Weights of a small GPT-style language model, trained from scratch on English Wikipedia: MLP 2560 GELU.
Each number is 128 + 24 x the weight over its row's rms, rounded and kept within 0 to 255. Layers, rows and columns count from 0. Numbers have three digits each. The size before them is the row's rms in percent of the matrix's.

# down: layer 2 MLP down (transposed), 2560x640, rms 0.00855, rows 1748-1758, columns 384-511
# up: layer 2 MLP up, 2560x640, rms 0.0119, rows 1749-1758, columns 384-511
down1748 034:154143160102139105159145135107152144113137157118172166142121119130120104164128110109109111127099151088124147139141136132113132113133140130149119110117146145095144121111145164155147119127113133113095132104100127087117144106127151087157120071121126127110138144143112166117117135141145124085145096136164135145118111088157104135152124103130150104090224071117134158101105113097129140154111
up1749 039:150095150115116195149131203123122121144102145118123082114138132122156153122118143141117092122191137148120143161144174107124166100137153147099137164190096158091130129151094127146117103125126153163182112133112141142090149099136119108132119126109099132133141151107162152148114111118086122111131109114122176106149092095110112085133138110129122133157115117138142137108203148153135154116168
down1749 035:138148100148178051145101102145170136152125115148158140111155068114105156145113133148128121150064122152124117124159142141080127130105166135100159157136121169124149147086114137139159125130156114111123152121098144136133125127139122113161100128127160129111110182103091128152157133120130137081128152093172101136162110100148077133131107111142155129120151138119143128140118139149116153151108
up1750 040:133174110146117136136140162135108114076118144108108177161114112113138125131117164112183139141147133133142141164101114121110166101107133097118125098116120096150131143141139131162088135121110086141121112132120123139109099096136128137130098149108117093152118132149125135123130150134119168129130141102108111129136115125117094151180131152042145107158105083115149117126157154123131120146125
down1750 035:141091108086162121096158110134090122144085114108148096113120124111177116165140106108112103089123086111112173131160145148139170105140136127132112154092138152130121125109134134143142135128157169135114172110178135130118128099164176104096131134160123136156117141124157131158143112115148125155158113141150129095128126129109144144098123163170118104123114159064127075129104134149120100131102
up1751 038:098133111124096170082093116157078110126131128091125107133096119124081086125142119100116102099123132141054131145148092077123107151138104108148138114121092177107126142128134125110121125112150096044169123142134098105088174086105104139140110087106177109105108128072090112146049126113098149101113115104116117132098140093083144112147113123114114136162107142109125128101119155121130156112119
down1751 033:096129097105080078158117127154147157101124096174093097127106131122094120165151121199138098128094124174159125131133106153137144114091131095156150133124118106130138115190108123129123081105116139125116140126102125129130173141121115178155137093135104137125124107117135148162154167160127151134103113121142125072103170133134097119109144111117148147111098124154103075118139097142110106104123
up1752 036:147094168191158211119131163144154171156132135158102123144117116145132096119183120146158135111126152134123123111139128105137081156157135120139095118113129142151158108127117144093152115154141163086189081113128126148134131139099080132155095115118126138117148114127068141113165115139151140111142140176129164111133132089095160138141119116105174125163097099134170116128164121134134141174138
down1752 032:109137115103126094139110093127129139099138146120148147136160107111107122112112183152143061154022154109107144106095147099109126116121134091124172102154141103100098134147173111120132085163115111140108136099103137129153108148122118132175168102158111127107108133090141099109078126128078089139103134153094071106100113136105174160102120142105085143109159111150114125128112134134108127128160
up1753 038:156102135131136145125159135151094098142094131088141127098126153147127167139137157121102108100135104156141093144148125079144144171124150140097104123129111130154129158113119131144143113134161116128099087141120095076153142115146132092132105085154122134118122120126173142139094097125086144079136137114105145099132138100076066127150128122042157130145095133125103135132116137145145143133104
down1753 032:128107158166153121151121148133140111127134103146091156150141109141097079147137136136167107123121150168120126184150110151100146055113126101102162134106122130145121077093105139107084186149129102115126117154102161156177134165086125127175156144105125142087142122126133141121144151168150170173113113121117130164117113110126146119135128129077138142099130146150127144158113155142090086119122
up1754 036:134151133138081104129147115152205150118164137159131114113102153121115153098118130136125093136162111135159113136101173111111128111122152150176155167090104128130109121162063144126132157130121116155129152084125155134135144089145122138111102113154065130129170146137120150122082087161144131108146132106126157140149174126139137116163175105170098149144125157125123136140143128144139137105143
down1754 033:163154123163146126135122119115091127133142075148118115151116130154147091130100092113145139157094175147140144134144143126111138117139149134099096086143133152112160147126177110153170116123110127141172072124128085100103098147111106129120148156128202115146066097143110096139114134112133140109165154133138174112121126104145107132123127158152129118160147111104106148126152111079171114149118
up1755 037:148081104110127174119123158052085088100092135099126152101142143108145166133181113141145121125126166191141122146133071133117104148151124134143121136183104079127152153109134144159116125156134129157162129153134114129158099161137148092165130118135166120112108144146129153107130143135117167145122111128124165148121150155130113147142123108219145148132126087149142114138206139136158149120120
down1755 033:098163115124119116175106129152177133139117117123142142116113088130133125135106121127148115146135114110166120135156128122099137163062142084125169123102143156144139125124121117160106109121160137106108165111111144162145164160113118110113152131157089180131127132103164112136133114144133141169105174160141105136097087121112145100161139168115147111149104115189140137120122163115127127128169
up1756 039:135104142073176136133127137135136101130131129130142179106137131121124126087125158105132101150194145135152178154141150120124122110123153145100129141122108112117168119142096122165115121141121119116106135095148133114173103151133111153122120098120082178141132125098102142128144132119086095126145109119121171130091134082122140118139141099131127096132127090138146088135174097156127124092130
down1756 038:161106157156148102113122124116104149117131102137097136108110086123141098134124170120103162123019185166152136114119123128087141089084099140126122154173141156118140127142176123103118124133121114112159157095120134165134115150120139126136154130162133164120116113134127139116128108104173128136123118146103091120101108080090106136148076097143127105150126126171117147123144131083152156116136
up1757 050:124096141131106190125127155105130101087149127147121115155157135103161105152147157131109092148149150122143143110156140104125081132121108168139119157120110104103118120131101147127124107156099164152177099127156144146133120151122127140144099119138138113132154163101123153130149093111116112112112132135145175153129144155088146091142125118179088153135150167163147115131134112150131145093122
down1757 039:132145110141120107127125110123135121182099147119125131105124090127124140128099133146134153140086158120126155113102160157129129162103157118087149121112135173139152147117139114130152119131164128125114142119068063154124106110088106137122127134138113127073077139130111114139143132129124112102142123121182083118149143090147155154139139129126134105135163116170143130086150145111156111157156
up1758 038:169152148186143175137141128111133081132158143133165143156127116122111155105144098125098113124165134118098125086153126110094136123152147139105157135140097115137145115123114165132088112118089153139124133112148101106132115134114123132157186089135114135113150136159162144074112149121101102115136117126134139124131166154131144089086122111002135164122167149161113156104167142145166122096083
down1758 035:103148151144113079122106122138132119140125135161075156123105110093130124124104149165148163114117152142139134148137139162129183103109111123133129098085147140136160140155113123117132092150163164165112109144131120126130142114133101120127131105141147118134123102145100120177144137158140119115107130117108139118115154101126110126136118151127145101107121147110082079117135138137133099107140